Part of a small language model's weights.
Size: MLP 192 GeGLU, vocabulary 1024, 0.599M parameters.
Architecture: RMSNorm before each block, rotary positions, no biases in attention or MLP, tied embeddings.
Training: 138M tokens, 3940 steps.
Each number is 50 + 10 x the weight over its row's rms, rounded and kept within 0 to 99. Layers, rows and columns count from 0. The size before them is the row's rms in percent of the matrix's.

# layer 6 MLP down, 64x192, rms 0.105, rows 0-63, columns 96-143
101:34 44 45 44 39 57 54 40 50 46 53 58 53 54 41 72 40 57 60 57 69 44 45 56 38 42 26 46 31 41 39 62 49 42 58 39 41 53 33 47 61 42 48 44 27 45 48 49
102:65 43 51 57 45 56 48 45 48 45 53 53 78 75 37 58 60 66 34 44 42 38 65 45 54 54 43 49 56 25 61 46 43 66 49 44 54 42 52 53 74 45 53 61 40 45 37 36
093:39 67 48 49 52 44 38 53 35 42 54 46 56 52 18 50 56 65 54 22 41 49 58 49 52 54 56 49 60 52 57 33 34 68 39 49 47 54 55 50 53 66 35 47 51 38 48 57
102:60 48 44 48 58 43 65 59 56 22 41 59 52 48 44 62 49 58 48 51 48 50 72 40 50 44 51 63 39 50 61 56 50 42 51 45 37 77 37 50 57 57 46 29 40 45 60 58
095:49 51 52 56 42 50 58 53 49 58 57 72 43 49 53 36 59 49 31 59 36 40 54 46 51 68 61 52 54 48 42 38 64 59 75 37 43 42 49 42 35 56 46 58 55 34 53 46
093:70 35 46 42 44 49 70 43 58 39 32 43 45 48 54 65 63 40 42 49 50 42 56 61 35 44 51 52 55 42 43 50 49 42 56 54 32 49 55 43 42 56 46 43 37 60 47 41
093:41 38 47 53 58 34 40 53 41 58 58 31 43 34 53 21 38 45 29 56 57 53 49 61 44 39 44 58 35 50 75 60 45 64 42 69 36 41 53 48 52 46 61 51 56 43 48 52
106:44 38 46 52 63 63 46 52 43 63 42 45 46 41 57 44 52 40 43 42 30 71 61 49 50 62 58 45 53 59 55 41 52 37 58 49 39 33 52 67 43 60 55 58 46 59 34 46
098:38 41 54 50 54 37 56 42 59 55 51 40 56 31 58 57 58 49 44 34 51 68 60 68 47 35 51 75 48 49 35 40 55 49 45 48 31 42 61 59 48 57 37 60 48 58 40 62
093:54 59 65 42 54 68 55 49 56 53 52 49 58 68 48 41 60 48 39 32 61 57 56 55 60 64 40 36 38 33 61 57 53 54 52 43 55 37 55 47 51 53 42 61 47 72 57 45
093:44 55 56 50 41 36 39 59 48 37 36 74 51 35 38 45 70 50 67 44 44 50 50 46 48 66 36 51 50 37 55 45 54 46 50 45 60 49 39 42 58 47 43 40 34 46 54 51
100:42 60 59 55 41 49 45 44 64 25 47 54 58 58 60 36 61 40 62 45 39 50 42 51 31 45 51 48 42 59 60 49 54 46 56 47 49 31 48 52 58 51 62 43 71 45 48 44
094:52 42 38 58 49 63 44 61 41 57 53 60 65 44 34 27 57 43 45 39 54 37 59 36 32 40 41 59 48 42 41 53 54 50 68 62 51 33 60 53 49 42 53 41 62 51 37 61
095:40 49 58 36 53 65 29 73 56 40 63 44 44 58 63 57 61 57 42 52 43 49 39 39 43 46 47 45 61 39 45 53 69 58 53 42 43 55 38 54 35 34 53 62 42 53 56 57
103:31 66 30 48 49 49 61 59 45 57 52 44 37 42 61 52 30 46 59 61 68 63 63 78 51 55 27 47 43 51 39 49 49 56 39 54 51 49 36 56 57 50 48 45 44 37 59 61
105:41 50 50 51 57 42 53 49 47 51 66 34 47 31 48 66 36 56 42 39 42 40 48 49 43 39 57 73 48 46 52 27 49 55 46 46 48 50 52 73 46 59 47 61 54 43 70 48
107:51 35 45 64 84 32 48 34 42 59 43 44 49 55 55 48 49 37 58 54 24 49 61 54 47 49 45 47 55 45 77 36 47 74 37 52 67 56 50 60 50 44 57 65 49 39 49 45
093:52 51 64 42 44 37 36 59 46 54 56 61 51 54 52 57 41 39 47 76 69 50 49 53 57 44 16 41 43 56 46 56 33 64 32 58 57 46 49 44 38 52 45 49 46 42 64 60
098:55 60 55 56 68 58 49 28 50 47 44 39 35 56 42 50 51 36 37 58 50 38 49 59 58 46 32 49 39 40 63 37 35 53 49 62 72 58 43 58 37 63 42 54 51 36 56 46
138:64 51 58 52 56 53 54 58 42 44 49 47 55 45 57 48 47 55 49 36 60 48 63 51 62 44 30 51 38 56 49 47 44 57 41 50 41 51 45 60 53 58 36 66 57 42 55 35
114:58 48 68 42 62 65 59 49 42 40 47 52 42 46 53 41 42 75 48 62 45 68 51 50 68 55 60 50 62 26 47 35 45 55 63 57 69 62 51 51 51 44 38 60 33 50 47 60
097:41 81 51 62 48 33 51 60 49 51 51 57 50 49 48 56 56 38 50 35 63 38 39 48 56 58 50 68 47 48 58 56 55 68 55 50 40 66 53 43 62 55 64 35 57 55 55 39
097:51 37 45 46 69 45 51 40 44 62 57 34 63 38 53 70 54 43 38 47 53 54 55 46 46 49 56 37 63 39 50 40 41 53 42 64 41 58 32 46 58 62 48 43 55 47 28 62
110:60 48 53 41 45 41 27 60 67 28 54 43 40 50 51 43 43 56 32 44 60 52 38 39 31 49 39 41 67 45 44 59 55 47 64 39 53 64 44 57 50 39 32 32 61 54 35 44
098:47 50 60 61 45 62 28 59 64 39 55 42 43 54 56 59 38 51 46 41 48 56 57 44 59 65 49 38 64 48 46 43 39 60 52 30 43 53 55 42 38 29 44 58 34 34 58 44
096:52 35 46 55 58 51 40 62 53 61 51 50 40 45 66 62 42 40 43 41 56 55 61 58 43 49 50 53 52 57 23 52 53 35 47 60 60 35 55 67 43 47 52 28 40 53 62 61
107:65 52 51 45 63 44 60 43 36 63 50 47 68 47 39 46 48 57 54 47 47 53 44 58 38 54 43 41 46 41 46 57 64 53 38 49 54 73 47 63 40 34 56 57 39 54 39 58
098:45 47 46 49 52 45 56 43 69 55 42 36 50 66 79 41 65 40 56 60 44 65 60 53 34 52 45 56 49 54 56 37 36 37 48 53 38 61 67 36 60 53 67 58 55 53 46 45
087:54 43 75 68 39 49 71 49 44 40 38 54 67 32 33 46 53 58 40 60 59 60 49 49 41 50 58 40 48 54 36 52 58 48 48 50 25 47 58 48 63 45 59 65 58 50 58 64
106:75 72 53 45 50 49 62 49 48 57 57 33 37 46 54 50 60 50 30 41 51 71 60 55 55 63 58 51 71 61 44 40 36 40 67 48 38 63 49 54 39 43 37 48 59 51 46 55
099:69 56 52 24 49 45 44 56 45 44 44 66 52 44 42 51 45 57 65 55 40 61 53 65 46 56 43 49 33 46 28 68 42 31 44 57 36 53 58 57 32 35 58 49 64 36 63 40
106:49 52 50 59 30 51 50 58 66 46 40 65 37 61 66 52 53 60 71 49 41 51 58 58 36 54 62 25 45 49 39 52 33 46 38 37 63 31 52 39 57 35 62 40 41 42 44 70
088:65 68 57 43 56 62 60 47 58 52 59 55 55 53 60 62 57 48 37 42 44 46 42 46 53 67 57 43 55 43 55 48 46 63 47 46 46 57 51 45 45 43 49 52 31 37 52 56
114:53 63 65 53 46 63 57 70 68 47 57 47 67 76 53 46 45 45 38 48 62 49 51 58 19 47 38 51 50 54 59 42 41 58 43 47 66 41 53 35 41 48 56 28 56 53 57 36
091:58 52 38 62 39 55 56 49 51 32 52 60 78 49 33 35 58 46 59 46 51 37 32 50 53 35 44 44 31 67 24 58 56 39 42 58 45 54 47 50 71 50 49 49 39 63 49 58
095:59 46 41 54 61 57 49 44 46 50 44 51 63 51 60 56 47 56 50 24 54 46 28 53 67 55 48 72 33 59 43 39 44 46 44 39 36 62 51 59 52 64 49 50 48 38 50 30
095:42 37 58 50 54 52 45 34 32 54 47 60 47 26 24 44 60 39 49 42 42 62 40 38 55 52 55 48 47 38 47 53 59 51 28 48 40 50 53 62 48 37 40 34 61 45 70 43
090:54 32 38 31 44 49 78 47 49 58 40 56 36 36 51 57 30 57 31 60 46 46 41 50 42 40 50 42 52 27 50 54 51 51 58 38 58 57 48 65 49 40 41 38 68 44 52 56
094:69 61 44 46 37 34 48 70 34 19 55 61 43 55 65 51 54 60 45 36 48 38 54 53 41 33 48 45 60 40 44 42 62 61 56 49 54 30 50 51 51 43 36 38 47 52 28 50
092:61 50 48 50 54 49 56 54 50 33 46 56 46 44 51 64 66 47 54 58 29 31 59 43 54 63 58 46 57 63 39 39 39 65 46 50 51 38 58 49 41 49 56 61 53 60 41 51
094:56 57 52 44 48 32 59 38 49 51 54 55 57 38 53 55 41 60 40 58 44 41 60 47 41 27 50 52 58 42 23 58 58 51 45 48 62 32 37 71 36 65 45 56 60 58 41 49
104:56 55 28 59 48 53 41 42 40 51 58 55 44 57 43 40 61 37 52 51 27 36 51 47 33 61 41 58 71 42 52 53 39 56 54 51 45 39 64 41 43 31 62 42 44 45 44 42
121:53 39 51 29 34 45 49 55 54 39 21 52 60 49 43 64 56 51 54 53 58 51 53 73 46 49 51 39 62 51 53 57 45 48 58 44 50 34 50 61 43 53 49 51 42 35 58 54
106:49 47 43 49 43 55 52 51 70 44 62 32 52 35 56 51 51 59 49 33 57 35 40 56 33 55 47 38 57 41 48 37 50 51 59 50 48 60 73 38 42 62 34 41 61 70 61 39
104:51 56 59 42 40 62 58 58 67 38 48 51 65 60 37 55 53 57 55 65 48 58 53 28 55 45 48 50 53 47 61 54 56 63 47 74 50 40 38 68 54 56 50 65 40 50 66 75
110:45 47 53 53 60 37 31 46 51 61 37 60 63 48 44 53 61 42 36 40 57 47 54 46 49 54 47 51 33 53 49 35 36 72 46 45 54 45 42 68 53 43 35 52 42 50 70 39
089:52 40 41 61 45 53 43 62 60 34 54 52 50 51 59 55 60 62 43 63 42 51 51 27 48 46 59 41 37 55 54 60 65 49 46 32 54 39 58 48 49 46 46 48 68 50 55 41
090:56 64 39 59 40 53 49 60 44 45 63 43 45 49 65 58 36 47 44 60 60 60 59 62 42 48 49 53 68 48 50 44 41 47 52 21 33 63 75 46 50 54 37 53 62 51 52 49
095:44 64 26 56 51 71 52 41 35 35 52 53 73 44 43 57 60 36 65 33 42 47 44 46 31 52 52 52 61 38 53 38 55 55 52 57 31 60 55 36 56 30 66 46 47 45 55 40
097:44 47 45 63 53 64 47 44 47 59 49 45 42 35 59 54 62 57 49 42 54 62 37 67 49 58 70 68 49 38 55 42 52 50 38 56 40 58 32 64 56 34 43 50 55 48 40 50
098:51 57 46 48 59 64 44 66 51 52 67 68 56 59 48 51 51 61 66 48 54 35 52 52 21 57 47 41 53 48 51 54 65 57 51 46 51 62 50 43 60 37 62 34 80 62 52 49
102:51 34 58 44 57 43 66 51 60 47 51 67 56 41 57 58 66 52 30 48 50 51 53 51 49 64 60 59 55 79 55 47 48 60 64 51 49 55 54 59 56 51 37 63 57 56 49 47
090:56 55 44 61 43 18 53 55 34 74 49 46 32 57 36 43 66 39 46 53 46 52 54 56 46 63 55 46 52 73 35 52 47 73 41 42 57 52 33 64 74 44 37 54 50 38 41 57
095:32 40 31 59 49 46 56 43 45 57 55 53 48 53 45 45 50 40 51 43 49 51 53 61 57 33 59 48 37 58 55 58 36 38 47 39 58 47 49 54 53 40 48 25 62 43 54 43
109:54 53 41 66 57 43 33 52 51 56 51 32 46 50 40 44 40 44 49 47 39 36 49 56 42 46 60 59 50 69 43 62 37 59 58 34 47 49 58 61 44 53 34 46 48 52 39 39
097:60 57 49 39 53 33 24 62 30 58 63 49 55 46 35 45 45 52 51 51 49 45 47 72 51 36 47 64 57 41 51 30 63 40 55 44 45 57 48 55 45 46 46 31 44 44 62 56
098:48 44 37 65 36 32 37 63 37 57 50 44 32 62 50 41 55 33 46 72 57 49 65 60 52 55 38 62 55 38 40 63 46 31 49 47 53 35 57 59 59 65 53 39 62 36 51 51
097:43 42 52 41 52 51 61 49 42 58 24 51 48 53 64 48 50 66 36 50 32 59 51 41 58 55 54 60 42 53 60 37 53 47 47 40 49 54 47 40 51 28 48 49 41 47 41 43
090:56 61 63 55 54 50 60 55 49 54 45 55 43 47 37 60 52 52 32 57 54 53 57 42 48 28 54 55 50 68 41 43 45 45 65 63 39 51 55 57 63 79 40 77 49 61 52 49
095:66 51 47 62 46 35 55 56 38 56 58 33 34 52 68 54 61 51 48 49 50 54 47 49 63 56 50 51 29 42 38 55 59 40 62 52 44 75 57 66 42 48 55 52 45 47 49 49
095:36 41 68 44 29 37 63 40 34 43 56 48 51 37 26 37 40 46 48 48 59 59 38 49 60 38 44 55 56 36 58 41 64 54 42 48 47 56 46 52 53 72 64 42 56 45 35 67
101:54 61 52 60 45 46 44 51 53 45 76 33 48 45 63 52 55 41 28 45 28 57 57 46 67 62 49 50 41 64 49 51 49 34 37 52 53 20 60 40 55 35 49 67 45 46 60 33
120:39 73 45 53 56 50 46 52 55 59 56 56 54 40 54 36 39 45 54 54 64 63 72 62 52 60 42 54 62 53 53 48 51 72 46 48 47 51 57 53 49 52 49 49 46 42 54 66
104:27 37 47 57 64 57 41 53 83 44 50 60 53 53 42 69 27 65 34 49 50 49 41 44 62 37 65 55 55 39 58 42 57 40 62 38 56 52 40 52 45 46 53 49 63 54 48 58